Part of a small language model's weights: tied embeddings.
Each number is 50 + 10 x the weight over the matrix's rms, rounded and kept within 0 to 99. Layers, rows and columns count from 0.

# k: layer 10 attention key, 256x224, rms 0.0917, rows 52-63, columns 56-111
# q: layer 10 attention query, 256x224, rms 0.0904, rows 53-63, columns 56-111
# v: layer 10 attention value, 256x224, rms 0.0871, rows 0-16, columns 56-111
# o: layer 10 attention output (transposed), 256x224, rms 0.0786, rows 0-15, columns 56-111
k52:52 62 50 36 59 45 39 51 63 53 46 56 49 45 45 66 26 53 48 45 63 54 53 38 55 51 44 58 44 60 61 52 50 58 34 50 52 79 49 53 37 48 60 44 60 61 50 45 51 59 48 59 52 59 46 45
q53:47 51 41 47 46 62 54 50 54 35 42 71 59 50 63 53 48 53 56 38 55 73 56 57 54 49 34 59 61 44 54 57 48 46 32 57 44 68 46 59 63 50 59 62 52 48 55 68 43 47 51 49 55 39 55 54
k53:46 38 41 50 56 50 61 55 63 38 53 43 36 39 42 45 47 47 52 56 45 51 61 57 44 55 49 47 59 30 54 37 38 53 47 49 35 63 58 57 45 47 45 57 39 32 63 63 56 54 54 47 52 40 52 67
q54:48 67 49 72 66 37 52 61 47 49 58 43 53 63 39 51 42 47 31 64 36 75 44 36 43 48 55 57 46 44 68 56 50 26 51 38 52 30 72 54 54 39 49 35 42 52 50 44 49 50 54 56 57 46 54 62
k54:50 55 57 46 55 54 71 52 27 44 54 52 55 60 63 55 59 39 37 52 60 52 57 58 36 52 60 54 54 26 48 49 32 46 41 66 52 57 53 45 47 53 60 60 32 62 51 62 48 49 50 64 53 35 55 53
q55:28 56 49 42 51 60 58 50 54 51 57 47 36 63 59 57 61 47 51 53 43 56 56 57 48 47 57 54 48 52 64 47 44 53 39 59 49 48 54 51 57 44 48 48 54 55 45 47 47 25 57 45 41 62 41 58
k55:54 52 50 58 38 38 56 58 45 38 54 51 54 51 49 44 50 52 56 51 47 48 50 52 36 59 50 60 57 50 52 44 58 48 58 49 48 53 55 52 53 55 59 47 44 40 48 51 44 35 53 48 53 70 36 61
q56:48 64 46 58 40 59 55 46 64 50 65 57 59 58 39 47 57 38 55 42 46 39 69 47 58 60 49 46 37 62 54 46 52 48 29 59 50 55 60 65 45 31 48 53 69 54 38 58 39 51 55 54 30 59 61 48
k56:50 49 46 48 51 65 53 60 36 69 50 50 53 58 44 52 42 42 52 45 65 58 38 47 36 45 41 57 45 42 62 52 46 45 46 59 59 50 71 49 60 41 50 53 45 48 40 54 61 56 38 39 42 52 37 54
q57:43 56 58 46 52 40 37 55 44 52 48 59 39 46 45 48 65 61 45 30 43 31 48 44 57 60 43 56 52 71 51 66 63 51 52 55 50 60 42 41 46 60 52 61 58 60 54 66 64 18 60 45 55 60 54 54
k57:61 44 46 68 53 55 61 57 48 49 54 54 47 51 61 66 37 51 47 69 58 50 54 48 63 67 35 61 38 67 51 52 59 54 58 50 65 56 49 60 50 55 59 54 33 44 58 49 65 51 58 48 48 68 35 53
q58:55 49 26 56 51 45 68 46 61 46 57 54 59 51 39 67 49 44 57 59 43 60 51 41 33 48 37 38 45 65 45 60 52 49 65 47 60 54 44 35 53 44 55 66 30 56 43 55 41 59 49 54 63 28 59 43
k58:43 29 52 50 56 48 60 44 54 44 42 55 77 50 38 42 66 51 54 60 37 53 51 58 63 64 35 40 42 56 48 59 59 40 47 59 64 55 51 59 43 43 48 59 46 50 46 55 54 49 57 45 51 41 77 49
q59:39 28 46 39 56 42 61 53 58 43 60 42 56 56 48 56 61 41 60 57 62 61 50 53 43 47 52 45 52 47 40 52 56 34 59 49 43 55 46 57 40 67 45 51 56 47 40 52 50 39 70 53 46 60 38 56
k59:34 36 53 46 61 40 49 59 57 45 45 45 50 51 56 51 45 56 41 54 39 49 62 32 44 78 40 45 64 45 57 50 56 51 47 52 62 67 45 47 48 50 50 42 61 46 30 39 56 41 46 52 66 60 59 59
q60:62 56 53 49 45 54 49 56 66 50 53 49 55 38 64 58 56 51 57 55 40 56 58 52 54 58 52 42 47 66 55 46 54 61 59 70 59 53 58 40 48 47 53 38 38 45 44 56 51 47 52 50 36 50 63 56
k60:43 36 51 60 54 51 59 46 57 58 37 39 40 53 58 61 58 49 73 55 38 43 63 43 58 44 40 55 52 47 60 58 54 44 44 52 43 44 53 30 55 39 39 57 47 51 41 34 54 66 40 44 64 48 48 47
q61:40 42 47 48 45 56 53 50 44 61 40 39 45 55 37 61 54 47 62 46 42 55 58 45 34 52 54 58 42 60 69 35 60 39 35 34 43 60 56 57 47 61 46 50 37 32 38 65 50 37 30 49 38 59 68 38
k61:56 47 49 49 47 59 54 44 50 48 34 54 61 47 44 49 49 54 51 60 42 45 41 50 51 50 50 57 48 67 27 47 69 31 34 44 50 51 52 66 59 49 54 68 50 45 44 58 67 49 58 40 35 50 50 38
q62:31 50 61 55 50 53 37 44 49 43 56 62 58 55 37 56 53 58 28 48 61 55 51 70 54 60 53 57 47 57 69 41 49 52 42 56 51 54 47 46 45 42 46 46 57 41 55 39 59 58 48 35 47 53 43 54
k62:52 68 41 59 53 47 56 46 62 59 46 45 50 60 51 49 49 47 41 54 43 33 54 58 42 62 56 45 47 50 48 61 43 28 40 48 46 61 49 52 60 51 62 48 61 41 52 46 40 54 55 68 44 54 28 50
q63:31 45 38 47 59 45 52 50 59 42 45 54 53 56 43 52 34 51 68 58 33 44 44 47 24 42 58 55 52 54 52 56 35 44 49 58 45 56 47 31 57 54 57 42 39 38 46 28 45 32 55 45 65 42 49 57
k63:63 51 48 58 49 40 50 47 30 55 39 60 51 48 53 39 46 60 46 47 47 59 46 51 36 36 45 49 59 78 62 37 34 59 50 50 61 51 51 40 50 65 36 35 44 35 56 55 56 51 53 45 59 60 42 48
v0:59 42 47 52 58 69 54 57 56 47 52 51 67 57 41 58 38 77 61 62 43 51 44 37 39 64 64 46 59 58 56 56 66 63 47 58 47 50 49 53 52 56 52 48 48 54 46 50 60 46 46 52 38 43 59 38
o0:44 73 59 51 40 35 55 42 46 43 53 55 39 53 57 44 42 58 56 56 52 51 47 46 61 46 51 48 53 42 44 61 50 50 58 46 54 50 45 45 48 50 63 18 47 55 49 47 43 43 59 61 51 49 46 55
v1:54 30 46 49 44 54 55 30 69 60 45 54 46 58 55 53 50 39 65 62 73 49 51 64 35 65 51 54 60 43 56 38 50 53 43 61 44 48 53 50 24 44 44 47 48 54 21 75 47 68 41 63 33 41 44 65
o1:60 57 48 56 47 35 49 59 21 44 50 52 46 50 54 50 49 60 57 48 50 53 44 39 63 43 46 44 61 50 38 58 39 53 35 39 61 47 55 40 51 50 49 62 33 51 68 57 33 54 50 56 49 58 68 47
v2:37 55 62 53 50 62 43 46 47 75 58 60 60 35 57 44 53 62 55 54 41 61 41 45 65 55 30 54 53 54 61 36 55 48 42 53 36 48 57 57 59 44 42 41 53 32 38 50 55 36 47 62 58 49 49 57
o2:60 50 39 46 53 30 57 59 52 47 43 60 41 44 53 57 36 38 49 47 54 46 58 65 37 48 58 40 41 57 50 39 61 47 61 59 56 55 50 63 36 61 58 52 33 58 36 50 44 50 57 49 50 52 39 47
v3:41 57 34 55 59 62 50 47 52 65 51 50 43 50 46 63 51 69 47 42 51 46 53 42 44 52 44 51 47 63 40 51 48 57 52 62 37 43 59 49 54 51 34 47 51 63 53 41 63 45 49 35 42 52 37 62
o3:46 35 50 30 57 33 63 55 48 52 55 68 55 45 48 31 38 52 49 65 57 53 30 58 43 54 62 49 38 55 62 57 70 43 41 47 53 51 43 65 66 43 52 26 50 48 58 52 64 56 62 61 29 38 56 40
v4:60 44 59 47 58 51 41 60 51 65 52 54 54 60 49 58 55 35 75 44 52 45 56 52 42 52 55 61 59 50 53 51 51 47 57 50 49 54 53 44 38 50 40 49 61 61 61 53 44 42 48 45 44 58 50 47
o4:39 59 64 52 55 30 57 49 49 46 45 59 53 57 49 53 59 55 39 48 47 58 53 71 55 49 49 26 40 55 62 48 47 43 42 45 39 61 56 52 54 45 42 48 53 49 48 57 64 44 61 60 57 48 45 48
v5:51 56 48 36 46 45 59 44 50 51 67 48 57 51 52 56 46 53 47 62 55 42 47 46 50 49 58 40 43 43 56 43 52 56 46 49 54 44 58 41 38 57 52 47 43 53 50 50 53 55 54 50 43 51 49 55
o5:33 38 56 62 51 53 55 40 64 45 40 58 39 51 42 43 58 52 45 57 51 45 41 55 52 40 50 71 64 57 47 42 43 40 55 44 52 63 56 51 57 52 54 42 44 57 34 53 44 45 53 36 62 43 58 44
v6:61 53 41 33 48 36 44 36 51 49 46 53 55 51 43 58 46 53 52 40 57 40 46 56 65 43 39 51 64 39 62 42 35 30 40 47 30 41 47 34 37 53 52 53 59 59 46 41 49 53 50 55 48 57 48 53
o6:49 45 43 69 59 58 55 46 56 51 56 29 63 41 49 32 52 50 51 54 49 52 49 51 52 52 37 56 30 45 52 58 46 64 50 66 47 39 57 41 71 50 52 52 36 39 67 59 53 53 40 46 61 44 64 73
v7:48 55 46 63 46 48 62 42 48 53 49 34 52 47 45 47 40 41 32 62 46 44 39 41 58 37 61 58 38 58 36 61 56 49 46 39 54 53 50 63 70 50 47 55 40 43 51 49 46 60 49 57 56 42 39 49
o7:54 61 45 54 48 55 40 57 60 52 39 54 47 47 60 63 56 48 53 59 38 49 59 58 31 53 46 53 54 58 50 40 35 38 50 59 61 50 50 55 36 56 42 47 65 47 54 53 33 42 59 35 42 57 65 61
v8:58 36 49 30 51 47 46 50 49 55 45 57 31 63 46 48 57 42 49 46 59 55 49 60 55 55 62 50 46 53 56 54 73 58 58 38 49 45 59 32 60 69 37 64 44 62 61 51 53 43 61 57 56 45 22 50
o8:55 58 56 63 50 53 49 61 26 56 66 39 70 57 59 51 64 42 50 55 49 46 44 55 44 70 41 42 59 55 57 42 32 39 59 43 49 54 40 65 52 29 48 56 39 47 39 65 53 55 53 41 47 64 66 43
v9:53 68 61 60 42 53 43 58 49 34 49 42 56 55 28 46 22 56 40 70 44 51 52 61 58 64 50 53 51 47 46 54 44 47 38 33 66 57 45 53 47 41 47 40 73 54 63 33 52 35 50 52 51 51 36 40
o9:48 33 52 60 74 31 51 46 51 51 54 44 44 60 44 40 51 37 65 52 49 43 59 74 42 40 62 52 67 45 51 60 65 48 62 48 32 44 55 27 41 60 53 51 53 42 73 47 46 66 56 35 47 51 50 43
v10:52 51 39 43 52 55 47 33 55 57 45 68 42 67 58 58 77 74 50 52 43 38 45 31 51 48 56 44 37 74 50 36 55 34 50 44 40 53 42 43 39 63 54 49 43 44 64 57 60 47 37 46 56 57 39 39
o10:39 48 59 56 66 48 40 50 48 32 64 57 63 49 52 39 41 44 43 50 66 65 39 57 52 44 41 60 58 48 49 62 57 56 54 32 71 59 51 57 50 32 45 61 37 57 44 51 60 41 59 61 35 46 50 51
v11:55 59 74 34 36 50 56 35 57 50 40 67 57 56 59 42 35 38 38 53 70 57 50 35 43 39 48 50 44 48 59 58 69 50 57 58 57 44 48 49 45 54 67 54 57 71 43 52 51 46 36 40 43 64 58 42
o11:52 65 52 47 45 49 48 51 59 64 40 50 56 32 46 68 45 46 64 47 31 48 44 58 47 40 39 46 51 46 58 38 38 59 46 57 36 51 55 54 56 53 44 62 61 44 53 61 59 46 63 59 54 30 61 46
v12:56 47 54 55 55 48 60 41 53 44 52 57 51 32 57 55 55 42 49 39 58 30 54 54 39 32 53 62 39 48 42 64 46 50 47 48 57 37 42 43 45 37 52 54 54 47 53 58 55 56 55 53 56 51 53 43
o12:44 32 45 39 38 69 34 55 38 68 47 42 45 43 65 45 47 51 43 50 57 56 48 52 47 58 45 37 45 31 54 43 55 50 51 49 47 41 44 40 54 59 51 66 54 43 31 64 45 53 38 43 49 38 35 56
v13:60 42 47 49 56 44 51 47 55 41 47 42 42 50 48 59 47 45 54 55 47 52 45 68 46 44 57 43 57 49 53 60 53 54 34 51 51 45 50 48 59 53 48 47 61 50 65 47 47 47 55 45 42 47 64 39
o13:45 52 48 74 41 49 59 59 42 56 58 64 47 43 52 52 52 71 57 58 41 58 57 40 34 50 53 58 44 45 51 49 50 44 70 39 61 40 36 34 44 51 47 40 34 52 36 56 54 58 39 55 63 53 40 66
v14:64 61 30 64 56 61 58 48 65 56 56 55 41 69 56 30 60 46 51 55 54 49 58 42 52 60 53 43 45 56 74 47 60 28 55 39 47 46 55 52 45 58 47 44 40 58 60 54 52 49 47 53 44 47 38 61
o14:48 50 62 58 60 43 65 72 25 51 42 48 52 42 45 52 33 48 46 51 50 54 48 76 57 35 58 44 37 38 29 54 46 50 42 37 50 53 43 58 42 40 60 51 56 65 37 46 42 66 59 52 48 64 55 31
v15:47 51 49 51 43 51 54 43 56 50 48 44 49 39 34 46 59 37 38 45 34 52 38 49 46 59 42 47 44 43 51 44 66 41 57 40 42 52 50 45 56 54 65 44 43 53 55 73 53 69 61 54 34 58 44 41
o15:44 53 36 45 55 56 53 61 45 60 55 42 45 52 54 52 41 52 37 55 58 67 67 57 63 52 51 50 44 68 58 42 42 52 54 70 44 52 52 70 38 47 55 41 57 40 49 49 40 51 31 45 54 57 59 67
v16:43 58 54 53 60 59 62 50 63 61 52 52 44 70 54 42 42 50 46 47 58 57 45 54 61 40 40 53 39 52 58 54 53 59 40 42 53 51 60 53 45 46 64 47 63 31 69 53 41 50 54 54 54 64 43 50